config.yaml
norm_place: "pre"
batch_tokens: [8192, 16384, 32768]
train_tokens: 150100000
Each number is 200 + 20 x the weight over its row's rms, rounded and kept within 0 to 999. Layers, rows and columns count from 0. The size before them is the row's rms in percent of the matrix's.

# layer 3 attention query, 64x64, rms 0.441, rows 0-31, columns 0-63
085,178,210,200,233,195,186,188,175,202,189,173,189,166,169,166,263,198,215,201,199,201,213,188,180,164,236,235,214,187,200,202,193,212,201,194,205,166,207,175,221,183,206,197,202,207,206,166,203,182,157,204,216,221,201,213,186,211,199,227,174,189,214,206,186
068,187,200,199,255,223,205,179,181,206,176,205,143,182,199,219,241,202,199,161,225,203,200,192,184,187,211,188,211,214,189,217,213,201,192,204,185,195,203,168,210,192,185,229,182,183,208,167,181,160,191,189,223,203,171,236,195,229,209,227,188,204,207,201,204
106,181,181,209,250,197,214,186,235,185,140,224,168,207,192,214,222,214,203,214,236,186,209,178,188,184,240,180,228,200,183,190,216,206,159,182,193,215,215,180,177,186,204,199,193,187,199,207,211,203,235,176,231,206,208,191,204,196,215,207,201,179,199,216,189
077,208,200,188,169,177,220,210,172,207,240,172,213,209,204,171,170,216,227,195,187,235,189,204,211,214,154,189,176,221,222,231,194,223,228,198,194,186,183,180,184,220,204,198,249,195,215,210,192,208,223,198,184,206,157,201,207,189,172,206,201,228,198,203,218
114,223,213,186,152,190,207,223,190,211,237,185,229,194,213,187,174,214,208,226,176,211,218,224,196,249,173,202,193,188,229,208,221,192,233,208,194,145,224,220,209,187,202,205,195,189,217,190,194,176,173,205,212,190,191,177,192,200,174,173,227,205,203,205,216
076,167,194,218,200,209,199,206,227,201,164,186,180,164,193,215,211,213,202,225,210,176,221,206,176,204,246,205,234,193,187,173,190,181,182,163,198,250,182,215,206,174,199,202,176,192,206,191,214,194,171,165,230,193,198,195,201,197,222,173,196,212,176,224,219
107,235,203,193,193,256,221,177,200,192,210,199,192,239,215,205,202,183,196,231,209,198,216,183,185,213,206,211,188,210,218,197,175,188,199,182,207,175,210,175,216,208,171,197,224,189,244,221,224,172,207,197,198,181,229,200,210,168,194,184,192,236,228,222,158
121,195,195,160,214,170,195,199,197,200,235,192,207,154,182,209,225,218,189,183,191,198,217,181,224,230,195,153,192,168,192,201,219,246,213,192,214,156,191,166,200,189,206,191,222,191,225,203,199,198,212,206,190,221,188,161,209,204,210,180,221,189,220,201,176
117,210,211,195,164,162,200,221,202,238,232,186,186,209,214,191,176,186,186,217,197,200,194,206,226,242,161,191,208,202,233,206,194,200,211,219,229,201,220,197,225,223,182,202,210,206,175,198,175,224,204,236,198,165,186,192,213,202,177,169,190,224,236,196,229
111,232,238,204,154,196,189,206,185,216,241,184,212,202,198,185,176,194,207,180,189,241,180,225,233,214,159,202,179,205,217,204,193,208,246,212,216,184,208,220,228,207,173,188,211,176,191,174,183,220,186,222,205,167,190,211,213,194,187,192,188,204,217,183,188
076,174,206,195,178,210,212,174,157,209,213,177,208,162,225,175,218,210,225,171,198,224,173,224,207,187,184,204,179,218,193,194,205,203,235,174,153,182,187,210,174,193,179,187,238,177,224,190,194,185,234,192,205,195,177,197,200,194,195,209,235,188,194,176,190
094,220,212,196,168,217,201,191,215,193,210,211,205,180,209,192,178,216,180,208,223,201,225,182,210,255,249,243,189,183,211,186,188,175,190,204,187,182,222,241,206,188,200,200,199,194,232,219,223,170,177,196,219,202,195,214,190,206,208,166,214,191,162,194,169
096,198,218,227,181,172,171,220,213,171,212,188,223,236,214,201,219,171,177,217,208,192,198,216,220,189,180,174,207,182,210,190,210,177,200,198,216,202,225,188,268,201,222,199,183,222,173,205,194,205,185,213,224,174,248,204,226,201,218,191,209,204,211,199,174
089,155,214,214,231,176,183,210,174,191,204,186,214,187,181,217,208,260,205,173,178,162,203,206,187,222,187,177,191,197,196,207,220,194,179,212,200,217,196,184,219,193,216,209,174,197,204,175,220,160,159,192,220,194,177,203,184,198,194,222,193,222,188,236,211
124,185,232,189,182,199,203,214,205,208,217,206,241,180,201,178,188,206,201,191,227,204,190,173,161,194,197,223,161,199,240,167,176,207,209,208,212,208,167,240,223,209,192,217,201,199,185,217,192,192,175,167,179,210,183,212,188,158,211,179,193,197,174,204,164
124,173,186,184,189,164,168,201,213,262,197,216,153,184,169,179,201,178,180,192,193,217,219,225,204,223,185,210,220,205,210,200,189,183,184,173,232,188,198,187,221,193,193,189,220,183,223,204,191,179,203,203,157,237,215,193,191,226,199,213,184,185,206,199,187
118,242,212,196,210,221,197,207,219,179,220,199,214,181,200,202,189,203,185,234,207,172,238,194,205,172,202,203,244,219,206,208,203,199,181,183,148,215,197,190,234,232,205,210,163,217,194,208,188,218,223,203,185,180,170,174,186,197,198,231,212,213,203,229,170
125,205,185,180,157,212,228,175,205,193,194,185,166,176,192,217,201,220,184,197,190,224,196,188,192,188,232,208,189,225,197,199,198,183,202,204,170,203,207,202,255,192,230,151,223,231,170,202,163,158,211,215,201,216,210,185,184,219,186,206,193,180,192,195,186
117,226,218,192,197,175,176,176,227,201,181,177,181,177,166,219,207,201,179,221,205,207,198,207,225,195,189,194,193,164,193,197,180,150,172,221,225,182,209,199,189,183,202,233,186,189,181,218,218,191,190,240,188,172,211,221,187,182,225,195,197,201,249,199,226
113,193,194,192,168,239,206,227,186,200,188,187,243,204,226,203,170,197,199,177,211,211,200,190,193,214,193,173,195,214,246,205,179,192,212,209,206,211,202,187,208,168,147,189,225,196,219,221,232,212,223,241,203,227,224,175,196,199,226,219,205,178,193,179,198
118,214,170,233,193,202,208,238,199,181,238,167,234,179,198,233,185,181,227,185,206,202,202,203,243,189,187,201,182,213,175,205,218,201,206,215,180,203,192,197,200,207,232,198,224,205,220,229,231,198,199,216,182,205,154,235,178,222,220,211,180,224,194,201,200
126,188,224,164,211,177,213,214,216,201,200,196,243,219,220,201,217,162,222,179,172,217,194,225,189,203,237,189,208,162,189,148,184,221,198,218,188,184,230,207,186,209,189,229,194,176,190,210,186,201,225,203,187,216,215,213,173,168,197,215,210,205,203,224,174
103,201,234,230,225,198,179,183,220,206,214,158,191,218,198,193,170,208,213,210,174,174,220,176,202,201,239,204,205,215,178,203,189,194,199,181,233,216,185,160,240,202,202,194,211,222,218,193,222,178,185,195,206,213,222,247,188,212,177,219,228,175,195,187,207
122,191,175,158,192,189,168,217,159,199,188,203,202,215,176,206,233,218,192,190,209,195,203,213,171,217,227,165,172,247,243,176,183,198,199,199,209,190,213,224,192,209,182,218,199,225,161,191,216,195,199,189,210,209,160,210,200,200,203,212,186,162,197,189,212
124,196,176,208,243,194,182,223,202,223,201,202,202,207,214,220,198,203,191,193,188,215,189,204,171,200,220,198,208,207,224,223,213,182,239,192,175,184,200,179,186,264,213,231,179,208,209,194,178,188,173,197,202,187,200,183,166,184,190,184,178,215,139,209,222
115,179,183,228,179,212,213,215,205,165,224,202,219,232,188,199,203,202,188,180,169,230,204,214,212,166,217,179,206,203,202,196,231,200,175,188,238,198,210,218,221,229,177,182,190,241,190,166,221,200,227,183,226,212,199,212,245,175,206,229,203,215,210,201,192
110,197,212,186,203,228,235,197,223,220,178,206,194,170,206,198,197,191,190,173,168,176,199,219,179,210,201,173,182,172,183,189,210,202,242,240,217,170,207,212,181,196,189,174,226,229,246,216,169,220,198,203,184,166,217,212,224,184,216,225,200,207,216,204,196
111,198,205,169,198,179,160,156,200,175,215,194,194,228,177,216,177,194,195,232,208,184,229,233,224,175,198,219,220,198,219,171,194,189,202,188,184,208,196,189,212,209,164,176,208,172,228,155,179,196,200,201,209,214,179,225,211,168,188,190,226,203,183,183,214
092,192,188,199,198,213,200,210,231,230,241,191,188,211,224,208,223,202,213,173,200,224,170,195,192,194,201,214,214,210,191,220,189,197,182,206,163,210,210,211,189,182,181,218,236,168,217,172,178,226,214,147,221,180,214,254,192,171,221,195,202,189,193,190,202
111,235,188,179,193,207,207,215,189,173,208,171,205,218,211,226,195,191,207,183,212,212,197,190,179,200,233,182,183,172,161,222,179,187,191,191,218,199,225,216,199,205,179,226,208,187,195,179,152,195,206,211,148,181,163,169,209,180,171,213,203,204,161,198,210
119,203,183,190,195,204,206,230,173,203,182,197,230,189,200,207,227,173,191,195,213,202,237,212,208,206,198,211,190,228,223,198,189,169,208,207,249,190,229,158,196,182,220,169,175,207,206,192,187,218,171,191,165,189,252,219,206,199,167,184,182,208,185,215,221
108,206,207,198,180,211,208,182,185,223,188,230,182,166,191,210,192,230,181,192,224,169,186,176,219,194,204,232,171,217,208,205,167,207,202,212,212,214,197,204,199,196,224,200,210,230,227,218,166,173,173,246,198,188,182,177,223,210,224,214,150,209,177,218,200
# layer 3 attention key, 64x64, rms 0.459, rows 0-31, columns 0-63
097,191,195,187,210,224,203,213,247,171,163,198,183,207,168,205,191,195,196,184,234,187,225,208,173,198,199,212,208,199,196,173,226,235,213,184,195,182,209,238,160,217,171,178,192,198,236,185,208,191,232,180,190,183,191,217,188,186,216,205,184,170,180,213,230
071,171,187,173,189,209,182,240,232,164,168,211,195,218,190,188,209,199,208,197,212,163,227,183,158,160,189,222,201,192,222,192,200,196,186,224,209,208,188,231,181,217,211,170,178,217,178,200,214,228,181,189,200,212,207,175,173,196,213,205,190,184,163,223,202
091,192,193,224,206,207,155,227,212,213,209,174,210,206,168,174,214,211,181,182,218,183,231,208,176,215,236,234,235,191,206,175,189,219,164,195,215,165,256,223,211,219,170,198,201,164,222,205,213,214,191,209,200,189,199,210,189,218,199,196,195,210,193,202,206
086,235,202,212,229,206,203,175,193,224,224,207,174,197,184,214,214,178,222,208,202,223,186,202,214,204,222,201,216,215,176,218,207,192,215,233,147,216,175,208,186,198,189,221,185,254,177,177,194,218,219,216,184,215,191,218,234,210,207,221,173,178,184,178,176
099,182,226,208,182,202,191,192,213,193,211,206,227,180,213,210,180,196,189,189,162,203,195,223,205,211,195,203,156,194,217,199,212,201,183,214,231,186,190,160,191,183,218,203,200,197,210,205,189,214,141,149,187,196,236,214,206,175,150,198,233,195,191,216,210
104,205,219,194,192,177,185,221,182,182,189,226,211,218,215,156,196,238,190,201,188,212,231,249,209,215,207,184,197,199,190,181,174,209,188,157,211,198,223,197,211,224,202,174,207,199,207,219,227,202,193,183,223,180,225,161,160,198,198,180,214,205,211,184,239
112,202,201,212,205,175,218,204,171,193,171,180,188,201,166,160,171,199,182,207,193,195,212,234,217,181,211,186,228,215,192,185,212,209,189,203,181,172,152,171,194,218,198,218,137,199,196,225,192,226,185,220,196,191,200,171,199,191,184,204,208,225,208,222,173
117,262,213,179,208,179,201,201,154,224,206,198,203,185,204,193,175,174,218,187,216,192,215,205,205,184,192,206,194,180,191,208,198,218,196,207,168,209,241,167,203,198,228,200,176,156,210,210,173,201,223,217,229,203,188,193,190,211,224,188,214,184,191,180,246
087,224,231,204,210,212,196,202,180,184,193,186,214,195,222,226,192,210,197,206,160,189,207,175,224,178,190,194,166,190,183,208,202,172,181,225,210,211,165,173,210,162,245,201,153,214,189,221,199,212,186,157,183,226,191,181,192,205,198,234,197,199,182,221,198
088,195,223,198,199,203,186,155,196,201,228,189,206,183,218,229,188,204,209,218,167,232,180,188,227,217,219,182,149,198,178,211,237,192,211,186,190,194,171,194,235,160,230,227,210,211,195,184,164,204,185,182,209,206,188,200,234,183,185,222,196,196,198,217,205
069,196,219,222,201,188,190,166,223,220,215,203,185,166,193,213,242,188,226,225,226,200,192,189,160,234,201,226,182,217,180,208,226,207,238,208,153,189,220,193,189,158,221,189,198,200,178,188,182,196,222,193,200,188,170,215,204,202,198,216,208,178,171,197,199
088,205,139,192,161,212,205,227,195,180,151,223,191,212,180,192,202,213,187,215,209,182,195,218,178,202,184,195,213,237,167,176,200,191,183,184,192,211,205,178,186,205,174,166,193,186,188,203,243,194,233,200,193,207,191,157,183,201,188,189,206,202,183,191,183
105,211,218,214,178,182,152,196,196,200,206,219,211,205,227,182,174,207,198,220,198,193,222,248,200,221,204,176,210,186,205,199,184,186,181,173,220,207,218,204,242,225,219,195,184,172,234,169,199,190,183,172,230,188,207,165,204,178,201,191,211,212,220,182,240
088,153,191,163,217,209,175,175,184,191,238,193,189,176,178,220,214,203,213,201,213,217,183,185,207,205,193,200,182,195,192,225,215,189,204,200,192,237,180,171,228,182,216,248,193,204,188,154,175,194,207,211,200,207,172,223,231,179,189,231,195,180,213,191,200
122,173,192,205,189,201,177,197,195,199,174,175,226,182,203,199,183,198,211,224,212,215,206,190,213,211,223,203,179,238,196,208,192,243,196,183,261,218,187,241,240,202,238,188,195,234,189,215,181,228,209,208,218,192,187,190,223,198,189,188,187,221,179,222,178
119,217,192,234,219,228,166,183,189,206,188,176,208,204,186,225,202,237,193,183,191,233,181,186,214,187,180,206,230,167,209,187,189,226,159,218,226,194,204,210,169,192,190,200,185,182,231,191,186,179,184,205,220,201,186,182,166,236,214,199,241,187,198,179,207
096,202,183,213,173,201,202,201,219,207,221,217,191,178,180,201,179,170,248,196,224,231,216,213,192,208,210,229,225,219,215,159,195,210,189,203,200,233,193,179,191,224,241,200,203,168,211,209,195,201,173,208,162,206,220,216,166,194,235,169,178,210,213,215,204
116,201,183,220,182,229,204,189,213,173,205,234,175,217,216,229,183,211,235,204,194,185,226,194,193,228,214,242,195,183,176,158,164,214,204,196,171,184,211,179,194,241,200,184,168,186,185,187,195,222,231,215,179,194,184,193,195,211,221,190,216,180,188,176,193
107,210,225,209,169,198,200,191,215,190,201,196,166,215,197,183,200,213,203,226,164,208,201,220,221,183,226,186,135,197,218,198,174,178,193,216,202,223,241,219,217,225,185,208,175,220,186,226,220,219,179,211,210,218,213,173,187,195,213,176,203,181,194,166,229
110,210,228,216,212,211,217,173,214,184,229,229,215,197,218,193,178,217,188,190,227,184,207,193,171,153,199,204,204,193,176,187,225,200,240,226,191,205,208,198,196,210,198,217,203,217,211,211,224,203,189,233,188,191,218,217,231,176,206,155,250,211,163,182,194
109,221,202,204,180,196,234,181,196,195,190,209,171,190,234,216,202,207,255,218,195,210,256,214,192,190,216,186,233,205,201,204,254,198,156,173,199,226,203,197,223,208,188,187,192,217,196,183,206,204,199,210,233,189,212,218,194,211,204,194,171,169,190,187,199
116,203,217,189,189,187,227,196,223,202,196,150,212,220,186,178,197,218,197,231,228,167,212,205,204,213,189,204,188,186,202,209,218,213,216,222,229,205,222,203,162,202,223,139,215,211,202,164,192,207,203,173,186,214,165,232,220,185,216,187,207,219,224,204,185
112,176,207,207,178,234,200,193,210,149,189,209,234,215,209,176,186,194,211,206,189,177,215,227,213,185,177,160,244,184,215,180,211,200,200,212,190,175,218,149,221,224,195,210,197,222,230,181,195,200,224,220,227,180,185,184,205,208,210,229,187,197,206,197,216
099,199,220,193,179,186,193,220,177,243,213,220,207,210,214,187,233,193,216,190,198,201,217,167,177,164,189,229,204,211,201,215,170,168,215,205,225,181,222,201,214,194,183,184,178,225,198,215,178,227,227,221,192,182,166,212,172,230,214,167,196,175,201,234,200
104,212,211,170,188,214,192,189,199,176,180,201,203,213,169,160,182,197,209,191,213,177,152,205,166,214,218,193,179,228,225,205,203,195,201,201,221,181,179,204,204,254,183,183,194,229,183,203,180,190,185,212,210,218,237,182,200,226,159,185,229,207,188,182,213
120,203,199,244,205,195,196,249,217,204,191,211,217,180,212,218,180,190,207,172,232,226,194,198,188,230,170,182,211,197,173,237,206,179,191,201,197,184,230,206,233,213,184,190,189,175,214,163,193,203,239,207,155,207,159,189,195,185,207,187,196,199,191,210,187
109,198,214,201,205,197,185,192,230,219,187,224,177,165,176,224,171,205,195,199,212,188,218,187,191,196,214,156,179,174,168,220,200,170,211,207,231,158,202,210,191,160,219,164,183,218,179,191,209,190,217,226,202,211,222,233,209,174,221,196,222,210,194,225,195
102,182,220,219,168,208,200,227,209,213,190,242,187,172,191,210,204,207,147,204,227,198,168,205,190,229,183,210,207,187,251,215,186,211,208,174,152,240,222,206,211,224,204,229,208,180,196,203,219,210,209,201,189,201,209,185,209,218,211,214,212,207,201,226,213
098,170,182,166,190,185,189,152,243,202,171,195,192,222,188,190,222,199,210,215,212,223,193,185,197,209,214,203,242,202,197,196,207,218,206,171,191,171,233,190,194,239,187,201,222,194,180,152,206,207,174,167,206,200,172,203,206,182,210,190,219,226,175,210,194
107,242,217,182,194,242,205,213,200,169,207,187,206,197,198,194,195,214,217,204,227,196,174,175,208,190,209,205,153,179,223,206,203,217,207,172,188,151,196,210,215,157,210,221,195,224,180,178,213,184,156,210,201,214,191,198,186,198,197,179,185,216,239,224,202
118,221,210,171,191,188,217,183,200,190,213,165,184,202,221,224,214,197,190,202,209,214,205,205,175,192,177,167,207,192,165,191,202,168,179,212,209,200,175,243,186,207,203,209,186,176,187,174,187,201,214,217,174,195,260,163,208,194,156,220,218,218,193,211,224
112,202,210,203,177,186,175,168,189,218,202,198,216,201,197,203,182,184,248,212,214,184,171,187,168,195,231,207,185,180,194,187,138,176,167,216,208,244,211,220,195,187,211,213,209,196,182,223,213,191,211,211,218,200,212,240,179,203,184,182,233,204,175,201,209
# layer 3 attention value, 64x64, rms 0.502, rows 0-22, columns 0-63
112,222,198,201,193,214,185,211,207,258,218,217,197,205,216,218,211,195,198,178,205,182,220,214,171,214,219,245,179,176,182,170,207,223,200,218,238,186,196,227,179,242,189,181,213,176,211,195,206,206,194,200,209,188,193,207,200,177,212,189,210,165,194,146,222
145,174,185,198,191,193,180,210,213,188,203,184,180,169,157,211,172,166,211,183,215,184,174,181,173,207,166,200,220,201,204,173,195,206,205,201,168,224,214,179,209,199,191,225,190,198,219,205,152,191,187,195,199,177,218,233,223,153,210,215,186,167,174,197,205
099,153,213,201,197,189,207,161,188,193,213,176,184,183,235,172,196,214,189,227,202,217,191,184,227,219,163,216,193,181,163,190,197,228,178,174,174,210,217,167,171,234,186,214,198,204,218,214,224,230,211,223,201,225,173,199,200,210,212,180,189,207,217,212,203
111,214,188,197,210,192,217,185,222,195,199,193,190,201,191,201,208,157,172,164,202,213,194,198,190,159,176,173,223,208,198,232,229,217,220,198,190,197,218,207,187,233,211,226,177,215,208,248,240,191,175,222,216,196,225,217,180,197,176,190,206,171,223,215,230
108,198,168,213,216,199,236,178,214,159,225,228,212,221,207,189,179,173,195,201,219,170,226,195,164,214,158,180,186,236,183,200,223,181,179,184,195,193,223,210,188,214,193,185,197,201,179,209,178,219,203,214,194,204,184,187,212,160,200,195,251,198,204,178,196
123,233,195,202,226,183,203,216,189,232,206,180,205,188,227,200,198,199,195,180,202,213,226,215,218,196,207,176,245,195,230,208,144,183,221,177,167,214,198,181,185,199,218,192,236,230,192,226,233,215,220,217,203,214,194,178,179,190,220,182,236,198,212,198,217
120,188,252,189,209,221,191,231,195,244,194,179,189,216,227,187,193,204,226,175,189,189,200,187,203,174,225,204,202,240,198,201,194,190,223,164,212,181,190,190,206,153,201,168,158,181,180,209,210,172,213,202,187,203,192,205,174,179,195,199,216,209,194,174,177
116,207,168,210,198,204,196,195,160,209,212,178,218,223,205,231,184,207,228,204,201,196,183,196,178,215,196,187,192,193,156,179,206,195,189,207,173,167,204,231,176,195,217,232,152,207,206,203,224,190,216,189,248,192,194,244,210,192,221,198,192,210,240,197,185
104,219,204,197,216,212,198,195,187,212,210,196,195,185,196,164,195,206,201,198,221,259,177,188,193,186,228,183,178,202,176,193,208,172,213,216,210,224,241,199,218,194,211,193,204,175,197,236,229,229,215,222,196,176,228,202,170,176,192,222,163,230,182,218,168
106,197,194,185,174,220,197,201,199,179,204,190,225,209,175,156,182,193,169,207,172,173,205,223,211,168,190,193,197,190,202,171,205,169,202,240,169,216,167,202,183,201,231,203,215,183,210,146,188,207,198,194,200,207,157,205,195,163,213,211,176,186,186,206,207
113,239,195,191,208,172,213,185,206,229,178,190,201,166,203,191,219,239,205,201,218,227,206,249,204,206,188,196,215,199,182,208,182,206,182,184,233,184,196,236,203,163,255,190,184,198,198,165,187,199,210,192,197,188,189,212,211,189,184,208,189,193,156,173,201
094,195,202,216,188,206,180,214,214,185,225,212,178,189,213,251,228,163,225,211,198,204,191,171,193,173,175,198,197,166,203,181,251,176,207,157,195,183,210,195,165,192,219,190,164,190,201,218,170,191,206,184,203,178,206,188,190,183,203,171,197,209,183,190,174
093,208,170,228,227,212,196,207,201,215,190,218,243,182,220,179,191,170,203,195,181,219,220,186,233,180,219,194,212,207,174,189,203,185,181,193,175,180,210,201,241,192,186,185,212,189,233,179,231,153,185,224,229,208,196,179,238,213,181,189,205,190,215,222,193
116,154,172,233,211,218,169,204,216,201,235,205,181,200,204,218,194,168,215,222,219,152,202,224,230,231,199,191,222,198,188,239,211,198,234,224,201,218,229,198,193,219,205,203,210,192,203,209,180,179,194,198,197,217,219,190,206,200,186,223,241,220,184,180,207
116,223,195,183,178,172,202,227,184,209,203,198,197,187,196,205,193,213,198,213,202,207,203,243,233,249,197,194,193,236,199,193,165,214,202,179,218,185,170,198,205,195,158,184,199,216,179,228,243,217,234,177,187,209,188,209,191,215,192,186,190,177,221,153,190
105,186,211,217,186,206,219,191,178,216,187,216,174,197,198,162,199,166,201,214,218,157,193,241,196,179,180,232,210,198,208,212,222,191,157,209,242,206,202,181,204,200,208,193,188,232,156,194,200,231,204,202,224,240,228,195,187,220,213,192,201,201,202,220,178
096,194,192,202,181,216,203,225,178,223,209,227,203,195,218,219,197,212,197,175,168,197,236,177,212,159,196,197,184,203,214,221,187,206,195,163,184,184,215,205,195,185,209,162,195,241,173,195,190,193,154,172,179,191,212,209,240,208,190,204,183,237,207,165,192
106,163,184,210,209,205,176,192,204,214,198,176,214,171,190,190,224,198,171,187,211,166,168,183,214,219,182,194,183,217,177,208,220,173,169,237,202,221,186,186,185,230,197,194,189,224,213,197,199,217,202,180,156,179,178,226,229,204,201,224,202,227,176,165,217
096,175,224,192,197,179,236,196,181,176,172,172,213,165,188,182,227,197,190,195,178,182,207,204,204,220,185,194,179,196,214,219,217,216,160,232,204,195,191,183,212,228,210,200,209,155,177,219,150,191,179,188,206,177,217,238,198,207,187,213,225,205,226,203,195
113,204,198,227,215,195,228,230,197,224,223,219,200,193,215,196,216,230,195,198,196,225,190,192,191,234,246,184,181,245,236,202,184,214,209,199,210,176,211,215,184,211,192,192,179,224,167,179,204,172,224,168,244,214,214,188,186,210,203,175,216,195,209,207,171
126,228,214,231,215,174,218,224,175,236,217,219,209,241,216,179,229,246,187,234,209,190,212,212,190,203,214,192,202,213,211,215,154,219,209,152,172,218,195,215,200,211,212,222,207,213,179,210,213,167,200,222,202,214,184,212,199,195,200,186,205,215,204,177,211
101,199,198,186,225,219,228,233,212,217,203,194,203,209,214,237,179,229,165,222,223,219,215,196,193,189,211,219,245,211,174,208,206,245,215,218,203,168,189,200,209,194,186,209,191,209,183,162,202,167,168,186,195,189,220,226,214,188,183,182,220,190,189,171,176
115,176,232,226,193,194,220,171,220,203,190,160,221,162,204,186,199,224,214,181,192,170,210,206,239,168,195,177,187,196,187,175,234,183,209,195,177,199,195,219,160,187,187,238,204,216,203,194,195,202,199,217,177,195,215,235,186,196,214,202,235,197,198,223,227
# layer 3 attention output (transposed), 64x64, rms 0.431, rows 0-21, columns 0-63
122,193,209,161,204,162,224,206,158,187,225,192,202,167,223,173,172,206,195,170,192,208,199,195,208,165,188,184,178,191,215,230,215,188,208,188,201,160,222,184,212,175,176,209,188,204,200,212,204,223,215,184,187,212,191,174,179,219,180,205,201,207,186,255,181
126,194,231,196,204,204,207,192,217,179,176,177,214,192,183,197,175,183,218,222,140,191,200,227,242,188,182,252,198,207,148,207,192,198,190,178,203,182,198,180,190,203,215,218,231,178,216,175,214,198,204,210,210,209,168,194,176,209,202,224,195,209,228,206,216
100,184,210,224,187,200,218,208,247,216,193,204,193,205,241,188,227,165,184,158,206,196,218,212,216,195,197,196,168,194,231,221,196,193,199,190,205,197,173,198,214,200,212,203,195,239,173,194,196,172,192,208,231,192,233,196,195,218,174,227,192,201,168,151,223
120,185,166,212,178,202,173,209,190,213,207,227,205,189,213,201,168,213,197,214,190,227,212,196,179,209,196,227,210,202,225,189,185,162,170,213,200,195,219,239,242,197,237,201,198,197,161,179,166,221,199,248,193,203,187,190,228,226,210,186,212,202,180,224,198
117,221,223,174,227,175,222,210,189,210,200,223,180,204,172,203,217,200,224,225,189,224,176,186,223,174,230,218,178,215,220,174,171,236,220,187,206,192,150,221,229,219,209,221,190,213,199,201,201,185,179,206,193,213,216,216,231,238,195,197,231,202,199,212,207
104,210,205,187,168,223,185,219,194,210,209,200,211,179,178,195,247,192,203,205,166,233,167,213,190,197,220,224,199,176,186,219,203,189,206,220,228,210,192,214,209,158,180,194,208,199,209,213,181,183,204,177,190,226,158,222,176,249,189,154,200,210,190,209,203
125,175,176,197,246,175,220,159,188,166,203,174,168,199,168,198,182,223,204,205,199,215,206,198,217,198,169,179,201,188,205,196,191,166,205,205,217,222,205,165,207,183,220,228,230,188,206,190,206,203,205,192,225,209,196,197,208,185,148,205,175,186,232,215,223
123,171,195,204,228,186,192,177,217,198,160,209,186,215,206,160,196,189,219,200,181,176,188,223,192,184,165,184,215,194,236,212,240,209,237,205,207,217,174,208,229,206,194,205,207,164,206,198,214,196,200,235,134,200,206,192,201,194,190,197,206,217,180,207,217
108,193,204,205,188,209,195,189,186,216,193,188,199,199,212,242,218,219,247,139,210,175,213,175,184,176,187,200,203,186,215,177,199,201,160,213,186,210,189,176,203,226,194,213,205,224,203,170,162,206,209,217,185,225,181,169,213,216,191,224,187,201,172,219,228
116,182,161,195,232,213,178,192,197,182,176,208,199,198,212,214,229,223,216,209,197,236,205,206,189,215,218,190,218,201,173,212,233,259,186,162,203,192,175,205,179,173,182,193,197,213,208,198,180,163,202,168,198,186,213,214,177,195,190,186,198,233,235,208,216
124,200,234,198,187,218,178,170,199,206,207,182,202,236,221,222,163,215,175,219,198,177,185,176,211,167,195,209,187,218,160,183,191,174,208,212,182,198,171,207,176,214,172,185,200,165,189,234,215,197,189,196,210,195,178,167,182,202,168,240,190,210,194,225,198
109,154,210,186,189,144,179,216,203,222,172,195,188,210,189,172,203,191,171,216,204,193,200,172,189,185,190,209,217,234,209,173,174,172,201,202,168,236,217,199,187,203,220,224,219,180,227,191,182,200,178,210,210,215,205,197,218,184,168,207,206,203,225,221,235
103,197,204,146,191,206,202,170,230,234,207,224,153,226,190,202,205,203,202,203,200,206,187,203,196,227,202,190,207,182,215,181,176,225,197,164,187,237,202,185,173,237,221,234,212,202,184,203,200,218,226,153,197,168,192,182,188,207,216,191,202,207,185,208,194
121,191,211,185,180,186,207,205,234,234,191,194,227,205,208,200,172,221,165,185,220,226,204,192,208,191,213,181,167,194,206,178,180,190,220,183,228,165,175,193,219,199,183,219,201,219,222,197,229,192,170,203,200,169,175,234,200,187,209,148,235,207,224,203,207
104,194,207,228,203,233,202,240,222,155,196,185,236,195,187,155,199,218,250,196,236,202,216,181,193,198,209,218,203,201,215,208,182,208,195,199,216,199,203,245,204,186,202,199,210,214,205,188,222,226,186,203,180,190,221,159,212,174,194,219,221,194,208,180,178
121,198,169,217,193,221,216,203,189,175,218,194,199,166,174,225,201,198,195,169,186,210,203,195,182,238,212,158,146,208,190,202,193,196,241,184,175,166,206,228,181,188,183,201,196,162,205,220,197,193,183,200,194,186,206,201,231,168,167,199,204,181,176,200,206
114,200,219,174,217,174,221,197,238,190,196,202,203,220,174,251,209,194,203,221,214,213,187,218,222,223,213,203,205,227,185,237,229,200,234,216,215,201,203,162,181,220,176,215,218,138,198,203,176,213,222,200,189,179,192,209,183,199,228,209,193,197,201,208,216
108,211,230,237,169,197,223,200,220,162,193,185,194,248,191,196,198,225,222,182,190,190,184,183,189,215,199,174,181,178,218,239,222,236,210,189,228,183,197,204,230,211,210,173,215,227,214,205,192,202,193,236,220,173,224,185,192,204,202,204,204,211,232,212,218
117,197,176,246,198,215,174,193,229,167,194,237,218,243,184,198,201,188,186,220,238,213,185,183,241,212,207,198,188,187,209,198,195,224,211,188,185,207,199,175,239,182,203,192,187,233,212,169,209,198,194,221,204,190,206,198,199,181,189,198,198,197,143,180,206
105,224,203,199,223,194,176,198,167,163,187,198,197,199,166,184,193,227,200,189,213,157,191,196,186,183,178,222,198,207,198,193,228,185,218,209,179,183,181,220,215,198,217,247,168,200,208,244,182,197,213,222,172,199,218,230,202,227,192,171,189,182,181,189,231
131,189,177,168,221,188,187,205,209,193,215,207,198,159,223,219,218,151,217,222,191,205,210,171,202,192,174,214,175,204,162,191,267,220,237,203,205,184,182,175,228,214,196,192,177,200,218,168,191,212,184,191,197,198,212,221,204,222,217,194,197,211,199,194,202
101,177,205,178,219,193,221,186,201,187,179,164,222,233,233,191,179,181,186,198,158,206,189,173,216,199,211,208,196,219,189,193,208,152,176,189,216,179,245,211,174,225,201,216,179,206,185,194,204,212,224,178,205,192,162,177,214,223,186,186,226,225,190,180,207